From a checkpoint of a small transformer trained on Wikipedia: tied embeddings, 117M tokens.
Each number is 128 + 32 x the weight over its row's rms, rounded and kept within 0 to 255. Layers, rows and columns count from 0. The size above them is the row's rms in percent of the matrix's.

# layer 5 MLP down (transposed), 384x96, rms 0.205, rows 181-280, columns 32-63
size [110 122 103  98  90 100 114 103 100 102 110  97 100  96  86 104  84  95  88  95  93  98  93  94  92  96 102 115  94 100  97 105  99  92 103  97  94  90 109 114  88 110  92  98 113 107  88  93  91 101 102 102 100 102  88 105 110  90 105 107 105  99 104 114 100  81 101 107 104 110 108 103 108  97  87 110 107 105 101  94 108  96 115  96  92 106  94  92  94 106  62  92 106  97 123  94  92  95  94 100]
[[115 174 116 105 101 153 182 157 103  99  81 111  75 143  76  99  63 170 153  87 140  82 108 135  83 126 124 104 126 153 218 126]
 [ 61 134 147 122 156 213 103  98 143 114 158 107 122  84 125 146 129 130 124 179 120 135 135 140  84 117 158 184 118 153  90 142]
 [105 158 164  95 166 126 142  91 130 107 100 148 121  91 103 108  97 151 143 100 120 172 152  72 119 164 142 130  98 104 107 144]
 [129 123 186 148 152  77 159 125 125 131 167 115 112 144 111 129 102 134  97  16 161 120 141 130 126 186 109 166 138  72  94 128]
 [125 131 155 171  51 167 172 162  85 134 144  96 144 147 133  67 108 101 128 161 121 141 121 118 114 107 102 197 173 177 165 120]
 [151 142  82 171  82 117 132 101 127 102 139 128 192 168 116 109 142 177  57 111 146  96 113 109  91 139 169 199 115 171 150 166]
 [147  99 127 163 142 146 148 133 123  89 102 141 152 196 104  88 158 164 124 147 113 132 129 185  84 124 139 154 137 104  92 101]
 [108 212 113 156 109 109 165 123  91 104 103 178 113  96 165  43 139 106 159 182  96  73 147  69 126 106 180 139 160 144 126  66]
 [ 93  98 105  97 156 140 131 124 101 130 194 128  93 154 135 149 109 114 113  83  70 118 132 101 152 140 154 144 123 159 125 129]
 [ 93 114 149 113 129  75  55  68  58 146  91 139  98 118 107 131 103  82 115 201 166 189  82  69 143 138  92  96  98 115 161 158]
 [142 137 188 140 125 119 180 192 188 102 167  99 142 131  89 103 114 164 146 126 120 124 159 140 174 131 178 136  73  91 120 125]
 [151 128 126  69 164 140 165 142 118 138 132 136 112 152  75 164 142 140 108 164 227 169 158 118  75 146 145 132 125 136 109 135]
 [ 96 131  76 101 130 165  66 152 118 137 111 106  54 138 137 176 151 115 156 165 135  93  71 172  92 123 152 124 173 123 175 108]
 [131 198 114 148 136 115 139  74 164 106 158 105 114 165 162 169 146 115  55 126 168 183  70 104 118  92 151 108 152 140  87 158]
 [ 71 148 167 155  90 138 120 139 162 120 135  73 217 139  63 190 125 141  78 131 137 181 165 142 115 142 121 185 132 144 120 123]
 [130 159 166  99 173  98 104  90 114 154 176 143 218  81 157  88 147 170 116  72 152 149 147 124 139  59 137 164 141 140  92 131]
 [102 157 161 116 167 103 129  88 108 144 100 150  54 125 133  98 156 117  90 119 120 160 130 131 112  83 146 176 139 141 140 116]
 [109 125 157  93 151 184 108 130 133 147 165 127 119  80 143 168 187 114 122 126 151 153 159 164 194 201 129 114 100 133 129 113]
 [117 159 110 120 103  90  97 148  92 121 117 132 144  81 123 139 119 113 139 172 128 126 155 110 134  91  82 131 160  75 140 133]
 [197 153 199  72 133  71 125 111 193 122 159 158 150 129 135 122 122 130 161 102  59 123 131 106 112 121 171 129 138 165  68 129]
 [137 166 127 141 130 184 161 139 119 101 116  96 172  96 106  95 100  96 142 186 100 147 144  99  98 106 121 151  74 161 108 132]
 [137  89 101  97 178 110 144 158 147 132 108 124 104 179 138 178 136  98 108 129 120 156 128 140 127 169 111 168 173 136 148 215]
 [132 148 117 251 133 138 198 185 156 133 160 105 141 141 114  80  84 186 142 152 130  93 128  90  78 103 143  79 140 108 158 115]
 [139 129  61 110 168 151 160 156 103 149 153 188 144 162 157 166 122 110 143 143 129 160 125 146 151 106 143 151 102 186 164  37]
 [ 96 121 168 174 113 120 152 197 129 127 136  62 142 140 121 127 114 151  80 150  70 111 107 113 116 123  96 106 151  97 128 128]
 [136  70 182 121 157  31 133 117 113 133 132 172  66 125 152 153 148 105 171  99 160 189 126 101 119 153 191 141 101 157 128 135]
 [128  69 145 140 162 154 140 146  54 157  86 161 188 139 150 115 138 137 144 137 163  74 122 116 181 148  88  92  79 110 153 172]
 [ 83  85  92 162 133 153 113 162  99 139 158 123 154  84 166  53  96 116 143 180 115  89 157 178 170 157 110 110 190 153 206 150]
 [215  46 117 109 116 123 119 129 126 114 146 132 105  98 132 145 141 137 138 136 134 210 145 177 109  60 120 105 126 155 140 101]
 [137 131 130 122 116 160 143 139  96  70 114 168  94  69 149 134 129 132 176 174 102 154 126 133 156 105 114 137  43 127 130  98]
 [129 199 152  98 106 144 152 108 151 143  70 125 184  92 145 123  85 147 197 109 241 177 135 116  87 102 140 134  81 116 154 151]
 [ 87  81 132 123 112 144  47  85 106 168  87  89  79  73 145  82 117 163 154 135 111 113 116 112 154 133 162 121  68 105 138 133]
 [ 71 103  81 104 116  87 138 104 157 154 139 154 130 155 138 134 173 103 141  34  55 158  27 131 155 112 107  90 125 114 148 114]
 [109  94 110 105 137 129 131  82 130 144 147  14 183 164 125 160 107  98 128  84 162  96 107  90 160  96 114 117 105 115 209 168]
 [185 114 151 135 175 204 154 160 173 136 131 107 158 180  66 123  90 102 131 123  78 104  93 149  66 123 189 173 109 171 136 143]
 [130  94 162 104 196 148 141 151  87 147 168 109 111 154 149 132 170 127 120  90  72 110 128 173 108 111  54  92  98  44  92 130]
 [170  67  99  59 125  81 117 132 218 153 214 138 118 127 112 115 123 120 157  83 118 117 174 175  89 104 183 145 105 145 121 166]
 [121 182 153 162  93 163 106 148 171 139 145 122 118 128 110 165 103 120 119 114 128  82 120 119 130  87  86 127 120 147 186  85]
 [121 164  62 152 125 140 119 125 144 145 109  87 106 138 149 113 159  88 127 119 121 121 142 187 149 114 156 146 165 149 120  86]
 [120 132 138 101 170 114 147 166 158 152 115 151 142  99 158 153 114 108 118 173  90 129  96 129  89  87 173 109 122 162 112 133]
 [144 127 194  84 146 177 172 139 138 180 172  84  92  91 158 150 148  85 140 202 136 105  95 126 111 137 125 124 135 118 124 137]
 [153 185 138  87  67 151  98 136 138 122 197 153 130 117 126 123 132 136 157  80 131 130 140 146 111 192 121 108 106 189  61 110]
 [138 132 104 121 158  71 126 147 107  66  79 129 179 169 156 108 107 160 135 133 130 151 127  72 153 197 118 123  85 128  97 133]
 [151 136 166 107 109 135  77 155 204 129 103 112 103 133 126 105 115 162 102 120 117 142 119  91  65 173  90 176 133 104  77 129]
 [134 165 170 121 108 112  84 115  95 131  91 177 117 128  97 148 131 137 144  84 114  98 132  56 167 167 118  99 136 190 144 152]
 [148 121 129 126  96 106 110 123 139  89 127 159 148 124 137 158  93  26 103 166 160 210  90 109 146  61 159 147 108 175 164 181]
 [221  71 145  99  90  84 137 150 169  92 100 123 134 150  58 159  60  60  90 132 125 148 159 155 108  86 107  89 151 108 113 170]
 [135 161 110 206 110 154 165 122 157 136 133  99 148 151 136 136 112 136  76 152  86 114 145  88 136 162 190 153 153 114 151 124]
 [109  94 194  71 147  80 163 114 133 101 148 189 152 130 161 133 153 164  90 169 103 199 137  64  69 157 148 110 133 114 190  67]
 [ 99 167 127 157 116 134 115 129  98 134 137 115 150  91 160 103  74 154  60 169  91 154  91 169 110  51 112 160 127 166 127 132]
 [209 134 139  94 111 106 118 136 165 127 135 178 139 112  84 123 145 110  99 174  93 123 134 198 155  98  59 144 112  91 127  99]
 [133 154 193 118  63  81 124 100 128  89  99 135 176 137 124 123 153 132  76 143 171 107  93 125 157 165 172 130 140 126 171  71]
 [134  99 173 130  77 157 161 141  65 172 132 171  80 110 124 181 173 133  59 144 130 113  93  81  98 115 172  94 156 123 145 201]
 [140 141 119  78 149 142 186 143 141 122  84 122 196 123 124  95  92 130 151 149 188  65 137 153 107 131 166 117  88 105  70 151]
 [140 138 132  58  59 121 114 155 142 167 158 156  87 148 155  92 171 131 109 173 187 106 140 112 160 117 133 135 103 135 157 101]
 [140  90  96 128  78 144 127 136 136 124 116 147 123 116 105  79 103 120  78  55 104  71 109 137 145 145 157 181 154 129 151 143]
 [ 85 136 102  94 111 140 119 120 153 138  87  75 118 102 133 123 102 169 169 129 159 213 185 159 114 175  91  76 103 179 100  84]
 [118 121 166 121 171 119 147 143  85 159 133  96 125  96 104 129 124 135 136 107 110  69  66 163 121 161 114  70 129 120 148 165]
 [116 110 156  66 172 185 109 111 171 163 129 115 133 150 110 138 128 146 170 126  97 134 153  39 126 160 100 126 147 145  74 152]
 [180 132 147 145 160 192 118 135 104 104 114 163 126 102  83 104 144 136 111  98 115 137 110 162  89 149 134 113 151 155 109 107]
 [142 155 164 159 128 107 143 119 146 122  93 191 125 142 174 134 108 122 134 117  84 152 160  73 132  96 140 110 193 160  67 163]
 [171 125 114 195 121 149 161  66  92 158 159 139 179 141 118 134 153 159 129 118 130  50 168 170 103 120  61 118 106 155 133 154]
 [115 159 169 142 121 162 206  77 154 132 119  62 147 113 148 141 144 130  89 147 118 197 114 101 100 115 197 102 115 100  91 120]
 [132 157 142 188  95  59 150 129 160 101 151 120  88 152 117 118 133 180  99 155  96 131  92 116  94 125 117 171 140  64 123  87]
 [105  97 120 191 113 102 144 132 105 186 100 117 138  67 155 138 152 193 145 118 193  99  74 112 159  86 167 118 117 151 184 116]
 [114  77 111 126 142 149 127 113 151 114 159 128 134 116 119 195 113 181 124 145 112 169 179 132 115 154 191 101 119  97 109 142]
 [170  99 111 122 161 125 122 100  71 163 103 160  96 100  74 148 122  92 170 163 141 118 121 156 125 156  95 118 162 130  57 150]
 [131 148 148  95 119 124 105  86 123 141 163 136 162 111 106 122 186 161  67 151 162 187 102 119 132 122 128 154 127 113 116 126]
 [ 93 177 125 122  86 151 164 106 130 145 117 170 138 136 141 114 146 134 173  62 140  95 154  92 170 136 127 114 107  93  95  65]
 [130  91  86 139  92 133 129 122 184 112 110 129  90  92 212 164  92 159 147 144 144 121 155  62 160 107 132 142 108 174 119 157]
 [106 179 114 188  89 110 125 155  90  98  95 143 106 164 138  89  95 228 194 180 118 122 139 102 158 106  76 118 145 133 144 123]
 [ 72  94  93 154 122 135 144 134 131 100 141 134 129 131 200 153 135  43  88 103 159 147 152 119 144 118  98 122 170 203 135 142]
 [122 149 124  91 140 126 175 144 102 128 138 145 130 152 153 187  63 194 128 112 160  61 169 141  37 131  95  97 133 115 161 141]
 [ 54 133 123 131 140 125 165 109 114 145  98 150 107 116  92 138 128 108 120 116 132 145 186 189 137 126  84  95 119 113  80  66]
 [ 85 114  99 163 101 134 152 121 159 113 131 104  82 127 159 127  70 113  90 170 193 189  67  65 154 149 139 131 151 147 146 140]
 [ 92 187 124 170 151 123  74  91 154 127  95  74 132 147 149 191 141 115 122 150 109  98  75 121 153 113 121 163 178 124 101 137]
 [ 86 112 202  74 138 190 174  96 183 161 172 114 131 109 110 195 160 158 146 160 113 108 210  89 153 166 122 107 111 107 115 125]
 [ 81 115 123 164  89 110 163 134 169 192 131  63 129  97 163 108 151 126 127 138 201 100  69 101 146 162 150 125 119 146 158 179]
 [119 147 121 129 156 169 156  45 104 102 121 169 106 115 124 140 119 178 174 132 127 111 116  92 112 134 104 152 172 102 143 133]
 [197 157 125 138  78 177 203 119 115 142  87 101 100 137  96 143 184  68 126 145 157  96  87 109 128 107 116 124 129 138 126  84]
 [123 160 100 111  66 156  82 138 190  98 125 186 180 183 161 152 144 144  85 169  91  73 164  86 124 105  97 138  85 150 102 136]
 [117 133 204 155 150 127 147 115 152 120 106  92 137 100  74 107  97 161 128 155 176 154 120 136 169 174  63 133 105 114 140  98]
 [174 152 128 156 168 141  95 181 139 179 160 132 135 197 108 121 110 149 127 166 131  77 150 166 125 120 120 124 135  78  83  91]
 [104  97 114  89  98 147 123 146 145 167 162  96 146  99 178 123 167 137  73  89 145 113 128 149 173 142 114  76 122 195 128  75]
 [147 152 134 119 122 127 156 166 148 158 104 133  98 154  88 134  88 147  88 124 121 123  59  51  93 143 150 136 147 174 202  99]
 [121 137 169  90 153  95 148  34 197 132 138 148 150 131 141 120  68 131 145 151 156 147 150 129 111 152 124  79 114 133 161 178]
 [140  99 104  86 137 109  83 107 147 133 202 108 150 124 129 198 166  92 120 139  63 117 105 140 160 183 106 150 132 112 132 209]
 [106 128 151 141  47  88 106 184 112 162 150 186 194  84 155  79 103 166 154 123 108  80 140 129 108 133 131 120 121 132 121 165]
 [155 147  59  68 137 121 105 134  77 123 165 106 109 124 145 158 131 120 157 126 149 121 133 113 107 105 186 122  93 141 137 178]
 [115 101 100 178  97 167 130 122 124 132 132 118 151 137 108  88 107  94 128 111 121  89 119  90 128 140 133 181 145  64  85 123]
 [174 196 158 107  91 155 162 108 149 198 127 108  99 193 139 158 180 117 115 148 160 163 116  56 174 113  87 153 114 110 135  78]
 [139 148 124 141 128 104  87 123 123  83 100 122 103  28 135 118 134  80  82 171 124  88 161 114  96 157 101 140 134 106 116 184]
 [133 180 171 116 117 103 148 107 147 116 123 128 122  90 134 160  98 108 163 183 108 143 126  62 139 114  97  61 168  53  70 124]
 [124  76 123 131 203 107  92 133 146 156 115 129 193 131 157 164 142 144 167 110 107 105 171 107 167 186 200 119 162  55 136 167]
 [ 79 124  91 176 119 125 213 119  85  76 165  57 153 186 117  83 114 182  65 158 182 136 126 101  94 157 130 164 113 142 114 159]
 [102 124 107 137 133 162 127 114 146 152 103  77 123 155 127 135 102 173 176 126 208 106 141 173 138 161 156 101 124 132 144 176]
 [137  89 135 175 177 165 164  80 108 136 120 101 113 105 173  96  77  93 135 150 131 135 186 196  80 120 162 106 135 135 127 129]
 [135 103 145 121  58 120 176  96 153 150 128 119 127 164 103 129 159 117 193 166 161 138 130 121 132 117 105 181 175  92 113  69]
 [143 166 124 156  72 110  93 187  94 105 162  95  71 123 108  93 118 140 123 188 111 131  40 106 120 133 116 157 146 143 126 150]
 [ 80 120 105 124  88 192 122 143 198 108 167  83 127 104 145  98 168  89 139 151 134  77 117  92 135 151 181 109 114 110 185  90]]
# layer 5 MLP up, 384x96, rms 0.23, rows 182-281, columns 32-63
size [117 110  98  96  99 106 104 104 109 110  96 103  95  93 106  87  95  92 103  93  98 115  90  84 103 102 117  99 103 101  99 106  95 105 100  95  96  97 108  90  99  96 101 109 103  86 104  98 108  99 109  95  98 100 102 105  80 101 100 101  97 103 103 101  92 108 104 101 106 105 111  94 105  89 105 117 101 101  99 110 101 111  92  93 109  96  93  88 104  50 100 109  91 117 100  99 104  84 100 113]
[[119  67  93 123 133  81 138 104  97 159 163 173 144 133 161 122 117 104 126 103 171 137  75 163 120 128 100 147 152 152  85 156]
 [148  98  96 147 101 141  46 129 121 135  98  89  91 130 130 120 182  83 113  91 127 125  69 141 105 162 108 123  80 184 146  97]
 [171 121 114 173 156 126  77 160 118  40 120 149 120 135 134  68 136 135 151 129 102 130 120  96 124 100 112 102 136 135 156 117]
 [157 153 185 157 131 113 149 154 125 104 145  65 109  81 104 152  81 181  77 107 143 180 111  94  76 117 121 144 107 216 182  91]
 [133 104 157 101 203  66 101 180 113 122 145 155 101 119  97 142  43  91 100  31 155  94 151  72 175 136  84  89 132  84 148 127]
 [166 105 147 181 122 126 125 155 121 152 138 159 143  75 117 105 155 181 119 182 133 149 120 188 159  85  83 141  99 111 137 139]
 [118 162  88 158 119  78 159  98 113 185  82 190 172 114 156 160 115 111 135 105 119 107  86 102 139 166  48 168 124 112 124 116]
 [115  58 135 100 160 160  97 146 110 111 102 139 161 167 107 114 117  81 126 107  92 153 104 105 103 152 105  79 121  93 132 144]
 [143 106 149 122 112 100 119 177 149 149 125 154 135 148 103 131 137  74  93 123 116 121 124 128 134 123 150  95 133 176  80 143]
 [117  16 179 106 109 156  79 136 125 160 137 110 109  98 147  93 150 125 165 177 170 146 119 139 134 119 151 138 170 124 130 104]
 [ 92 107 132 152 136 119  91 156 174 137 113  83 171  57 111 137 130 156 168  90  88 164  68 188  84  88 137 122  98 115 136 136]
 [145 109 107 123 108 116 163 119 128  89 115 131 131 118 113  95 132 125  70 110 154 169 114 146 100  85 103  89 112 147  89 144]
 [ 85 159  92 170 154 143 132  92 160 120 157 141  86  65 116 117 185 187 116  88 154 145 160 148 101  91  74 144 155 113 116 101]
 [114 144 135 152 131 148 176 138 111 142 115  93 141 152 126 163  88  88 195 143 137 167 123 131 166 101 171  52 130 144 144 111]
 [ 80 125 154 137 137  81 151 177 159  86 136 139 164 140 113 136 137 148 169 122 115 122 137 118  68 131  54 123 111 116 106 135]
 [126  99  87 102 162 172 143 131 119 174  77 158 177 147 131  99 128 172 144 124 201 148 104 185 137 123 100 127  76 166 119 134]
 [128 108  91 114 160  99 141 149 145 101  99  75 130 202 134 117  79 165 132 145 165 118 164 127  63 100 100 131 143 123 160 125]
 [153  96 108 150 154 146 101 103 141 115 157 195 154 130 150 120 133 179 150 168 158 148 142 112 166 142 153 102 148 121 109 159]
 [ 80 133  92 194 142 130 175 130 119 123 128 146 127 162 137 141 167 200 106 144 171 147 129 139 148 135 136 176 126 166 150  95]
 [106 117 132 104 126 107 123 155  96 163 121 110 130 135 162 203  92 169  82 103 154 129 108 155 148 123  96 153 128 141 195  92]
 [146 157  82 142 141 188  78 125 140 164 110 133 120 148 162  90 129 133 157 154 141 107 120  75 124 155 170 104 123 116 161 106]
 [195  92 171  77  93 126  82 116 111 134 123 121 106 146 144  98 158 149 126 131  78 123 146 129 134 127  78  85 118  50 129 116]
 [151 159 178 130 110 169 128 157 126  95 171 127 150 107 102 144 111 144 102  89  76 144 143 113 174 139 131  94 125  84 119 132]
 [124 145 133 113 171 109  97 143 152  91 132 126 146 165 107  74 120 119 111  79 131  45 153 166 151 112 127 144 152 150 107 155]
 [ 96 128  95 100 138 170 112 151 105 107 101 190 143 153 177 110 126  75 132  82 112 134 146  80 118 123  72 158 152 162 141 157]
 [ 95 129 158 158 119 134 121 191 193 167 167 145 123 162 114 113 147 137  90 138 140  65 119 132 136  88 175 134 123 146 185 105]
 [188 136  87 147 120 115 133 149 163 102 166 153 141 103 171 134 121  93 103 154 183 100 124 148 139 162  95 158 157 191 148 140]
 [ 89 137  51 143 175 109  73 161 121 166 166 137 138  63 121 140 143 160 130 118 145 129  65 133 105 139 144 135 113 156 178 108]
 [150 146 132 142  57 143 113  80 107 179 148 129 105 136 116 127  92 153 107 181  80 130 132 159  86  28 215 138 154 175 121 152]
 [109  54 118 112 117 183 110  64 166  89  96 149 120 146 173 108 132 167 220 122 135 111 120 162  98 127 151 151 104 136 107 111]
 [115  99 180  90 133 143 113 136 146 126 123 153 140 123  90 107 157 207 135  64 102 111 118 122 109 168 164 161  94 144  71 118]
 [ 94  97  92 114 114 196 123 163 185 126 117 177 214 158 144 120 138 153 139 115 150 127 173 123  90 185 159 100 113 115  64  85]
 [105 197 143 121 120 103 206 108 142 115 170 119 108 126 159 114 189  87 128 106 116 132 153 139 138 198 118 124 141 119 111 102]
 [155 153 122 127  71 137 147 105 179 131 117 117 131 100 114 101 115 127  58  91  89 127 191 179  98 114  67 153 156 137 126 143]
 [163 192 127 153 128 116  71 150 121 136 128 169  73  65 176  86 137  86 142 109 108  94 112 210 143 196 122  98 109 122 116  97]
 [171 115  99 133 137 159  84 150  66 116  96 168 133 127 108 175 188 168 173 165 159  74 107 154 116  69  55 145 121 111 115 170]
 [150 136 157 113 112 115  99  78  88 183  82 161 139 193 132  93 131 114 140 154 145  82  94 169 166 126 173 121 122  99 103  53]
 [186 117 124 133 104  68  89 178 139 170 167  98 165  65 108 116 106 114 133 144 109 123  94 188  89 158 131  99 136 127 129 141]
 [162 152 184 103  93 125 113 107  99  88  60  94 132 170 151 116 148 135  73 150  65 142 118  96  45 138 103 131 164 157  69 134]
 [ 96  58 179 140 107 147 134 162 112 130 116  93 118 105 129 123 146  97 110 115 145 118 108  85  83 106 145 141 123 116  87 146]
 [175 189  84 216 128 105 164 131 139  94 156 179 176 115 143 146  89 174  70 161  80 126 144 165 116  88  89 101 136  74 133  96]
 [153 155  95 168  92 185  88 138 137 153 138 146  93  91 172 171 129 146 136 168 107  90 126  91 147 176 130 158 108 139 132 110]
 [147 177 104 146  87 134 128  91 142 147 169 120 122 152 160 119  65  93  94  90 129  70  84 175 198 192 139 115 108 103 154 117]
 [159 128 122 176 108 119  51  91 136 116  86  96 134 180 134 115 191 120 130 147 175 106 171 109  75  95 171 109 128  83 131 147]
 [137 109  97  93 176 130 116 151 102  85 165 118 127 103 118 114 106 132 113 112 140  95 123 117 130 100 133 166 162 122 124 179]
 [126 179  67 168 118  85 120 121 112 157 144 172  95 126 148  95 174 133 165 144  98 116 107 180  79 136 154 149 108 164 152 118]
 [116 101 120  90 115 121  88 149 169 149 154 162 139 199 145 155 154 139 155 142 128  72 146 171 103 151 129 108 182 126 109  91]
 [ 82  94  98 143  86 191  75 196 120 139 161 104 141  79  87  96 147 113 128 125 151 111 109 128 129 117 125  83 133 117 138 163]
 [171 124 129 134 160 139  74 191 160 102 115  96 142  37  72 132 120 142 117 126 155 187 131 133 143 147 144  68 125 161 106 103]
 [139  93 184 183 116 139 176 145 160 124 108 119 146 139 182 139 161 127 164 140  96 153 151 116 152 114 116 158 119 135  78 171]
 [ 91 206 111 120 150  64 144 129 109 154 165 150 131 102 123 143 157 110 134  86 130 104 125 121  87 144  98 165 160  78 178 116]
 [147  71  95 144 142 144  92 130 148  96 111 103 155 145 111 141 190  99 186 109 121 111 114 128  97 141 130 132 114 181 120 162]
 [104  94  89 148  97  97  95 168 144 148 132 155 157 172 156 110 133 191 161 152 186 130  66 130  75 143 129 119 128 114 155  99]
 [153 146 174 131 121 205 119  89 117  76 182 164 171 160 134  81 128  67  97  94 171 107 122 152 111 130 146  94 173 114 144 135]
 [ 73 167  61 171  73 136 112 167 112  93 106 152  97 124 161  93 147 174 184 124 109  86  70 150 159 141 129 173 124 114 111 159]
 [151 147 102 169 129 149 105 182 149 179  78  78 139 106  97 110 157 151 131 130 134 100  87 155 117 141 159 133  98  95 189 145]
 [133 168 124 115 103 141 168 135 196 172 235 134 187 124 110 169 140 167 176 120 131  94 171  99 106  93 115 143 138 166  95 144]
 [143  77 155 159 133 108  51 111 113 170 103  60  98 103 121  86 104 113 125 144 170 153 141 165 169 125 149 106 154 122 133 187]
 [182 110 150 168 142 137 138 140 167 187 154 116  62 167  60 177 130 177 169 123 119 136 152 134 167  82 105 120 146 116 143 143]
 [116 208 142 173 149 156 142 115 191 118  94 129 178 119  81 131 186 160  90 115  57 124  85 119 115 169  50 128 115 110 178  94]
 [151 142 131 103 163  51  78 128 108  97 133 106 171 131 103  98 159  57 112 144 132 118  78 206 115 152 104  64 159 137 144 118]
 [116  96 178 189 161 124  63 138  93 154 150 175  94 113 142 145 125  78  92 149 143 121 138 117  80 122 132 139 103 141 175 132]
 [142 153 106 142 104  86 125 175  97 146 179 121 117 171 136 138 121 123  77 105 151  99  93 150 119  77  62 167 104  68 143 154]
 [129  89 143 102 130 107 105 125 120 162 167 154 129 121 110 192  88  78 206 120  85  72  96 159 122 186 161 106 132 108 136 119]
 [138 183  86  99 164  74 125 141 147 158  76 161 160 159 141  88 108 165 133 103  90 121  74 158  95 117 137  53  87 137 143 126]
 [157 121 123 210 153 111 130  88 131 105  85 122 136 110 140 126 133 128 118  86 166 203  75 139 145 132 162 126 183  98 112 113]
 [139 179  88 120 173 121  62 110 136 137 110  77 148 142 100 171  76 151 125 132 181 101  96 136 131 166 138 149  62 147 103 164]
 [135  85 161 186 108 127 111 165 108 141 107 133 108 142 168  69 102 107  95 133 131  92 134 148 139 106 136 177 118 152  60 155]
 [153 165 146 103 147  65 155 130 125 115 148 176  97 188  90  96 159 109 116 129 108 159 136 175  99 110 121 107 170 190 208 160]
 [124 136  67 149 148 116  92 127 141 141 161 180 109 132 172 175  76 107 100  98 107 107 145 144 148 157 141 140 149  78 121 101]
 [116 198 115 134 141 130  80 139 130 110 166  92  84 183 153 113 140 150 119 107  51 143 131 144  61  71 159 150 123 136  80 172]
 [110 142 116 111 130 114 146 124 110 111  61 144 151 123 134  90  80 175 155 138  97 134 133 136 125  93  90 167  96  69 190 137]
 [126 138 125 195  70 173 121 157 181  97 138  96 142 136 114 127 127 107 179 137 143 161 115 165 118  63 101  61 143 125 122 191]
 [131 181 111  75 118 104 134 111  50 106 149 146 169 135 105 134 131 136 143 158  72 150 149 164 129 100  86 110 110 119 186 140]
 [158 120 126 106 137 170 110 163  96 126 121 103 161 126  74 116 153 162 112  68 141 139 111 142  78 163  67 155 131  96 147 146]
 [135 121 133 149 107 104 124 144  81 133 151 182  52  95 201 106 123 163 112 147 110 141  93 146 148 115 162 100 138 146 147 132]
 [ 81 149  85  94 115 139 107 110  90 143 142 194 226 167 116 178 145 159  94 130 121 101  83 121  75 114 176 132 113  87 129 116]
 [106 152 139 132 107  91 154 137  80 143 125 118 144  97 105 122 139 161 104 147 133 128 164 148 141 144 149 130 102 141 109  63]
 [101 143 100 138 117 138  96 158 145 103 182 106 114  88 114 151 135  86  97 158 126 134 122 150  86 163 134 199 196 159 153 119]
 [121 160  94 168 168 117 128 132  98 150 135 162  93 125 166 144 121  34  94 125 125 168  93 115 108  75 121 138 123 124 168  96]
 [155 143 122 168 133 187 134 114 177 142 100 127 163 159 177 162 114  98 147  69 119 118 147  91  80 109 181 100 142 116 116 103]
 [146 148 116 116 133 103 160 159 140 117 139  95  73  61 114 124 136 126 111 104 113 150 134 180 145 141 117 126 138 155 136  92]
 [145 171 152 132 136 103 174 134  60 166  97 137 109 165 113 151  91 139 133 130 136  78 184 123 128  89 135 111 153  77 113 135]
 [158  53 127 116 117  96 127 139 155 109 109 143 182 236 116  94 128 128 146 156  77 140 157 131 129 131  73  92 128 146 143 162]
 [ 97 142 131 124 136 108  84 138 119 148 130 105 169 187 126 133 145 110 117  57 132  65 124 158 156 137 109  55  83  64 144  82]
 [123 116 153 106 121 100  97 137 152  93 183 158  97 109 170  97 104 122  72 134 101 119 137 170 150  83 100 158 114 100 144  77]
 [163 153  82 122 164 128 117 119 105 145 145 166  74 140 138 134  80 127 123 175 137 146 169 206 112  67  99 142 136 141  83  62]
 [125 175  77 151 114 118 195 143 126 136 130 124 179 152 114 138 187  93 123 117 105 101 134 159 125 103 134 107 142 135 180  95]
 [154 120 111 136  88 129 147 144 155 118 149 177 187 161 113 148 140 138 130 137 139 157 110 122 137 189 130 126  60 155 141  86]
 [ 78  92 138  76 108  96 104 101 142  59 137 115 139  37  88 119 131 158 139 153 111  61  81 189  82 129  97 153 110 149 118 111]
 [116 129 127 119 164 135  91  98 152 129 126 157  96 150 169 151  73 124 123 126  99 178 116 145  84  62 150 151 143 105 104 131]
 [145 113 131 126 139 107  55 167 186 165 128 158 102  86 137 159 131 101 129 172 149 152  75 148 101  95 200  66 134 161 112 114]
 [135 109 101 163  89 116 125 158 137 139 138 119  98  98 159 136 127 165 108 138 144 124 180 128  62 100 152 211  69  73 120 106]
 [ 92 122  92 124 134 140 141 157 149  82 160 120 163 152 143  77  66 152 122 118 157 111  83 146 136 133 159 152 160 158  57 163]
 [131 152 133 120 112 111 128 120 108  75  91 142 185 184 155  74 142 130 144 155 148 127 157 120 120 119 129 170 128 107  31 121]
 [132 192 122 131 151 123 120 154  91 147 201  72 137  93 123 136 143 122 139 115 121 121 128 178 149 148 106  74 106 178 166 158]
 [122 158  59 140  92 116 145 129 128  85 131 156 178  81  97 136 120 154 107 109  93 173 176 116 181  78 122 106 103 132 134 159]
 [115 147 102  92 175 113  91  92 129 113 165 157 144 113  97 141 108 149 188 111 116 175 122  86  68 123 170 120 135 166 152 175]
 [ 78 162 135 116 152 125 121 110 171 121 161 133 134 154  98  79  89 123 141 156 140 108 109 133 110 102 146 125  58  81 119  64]
 [133  45 126 159  88 115 120 147 120 138 136 112 164 123 101 146 116 104 116  40 138 156 123 125 132  96  97 130 177 139 112 109]]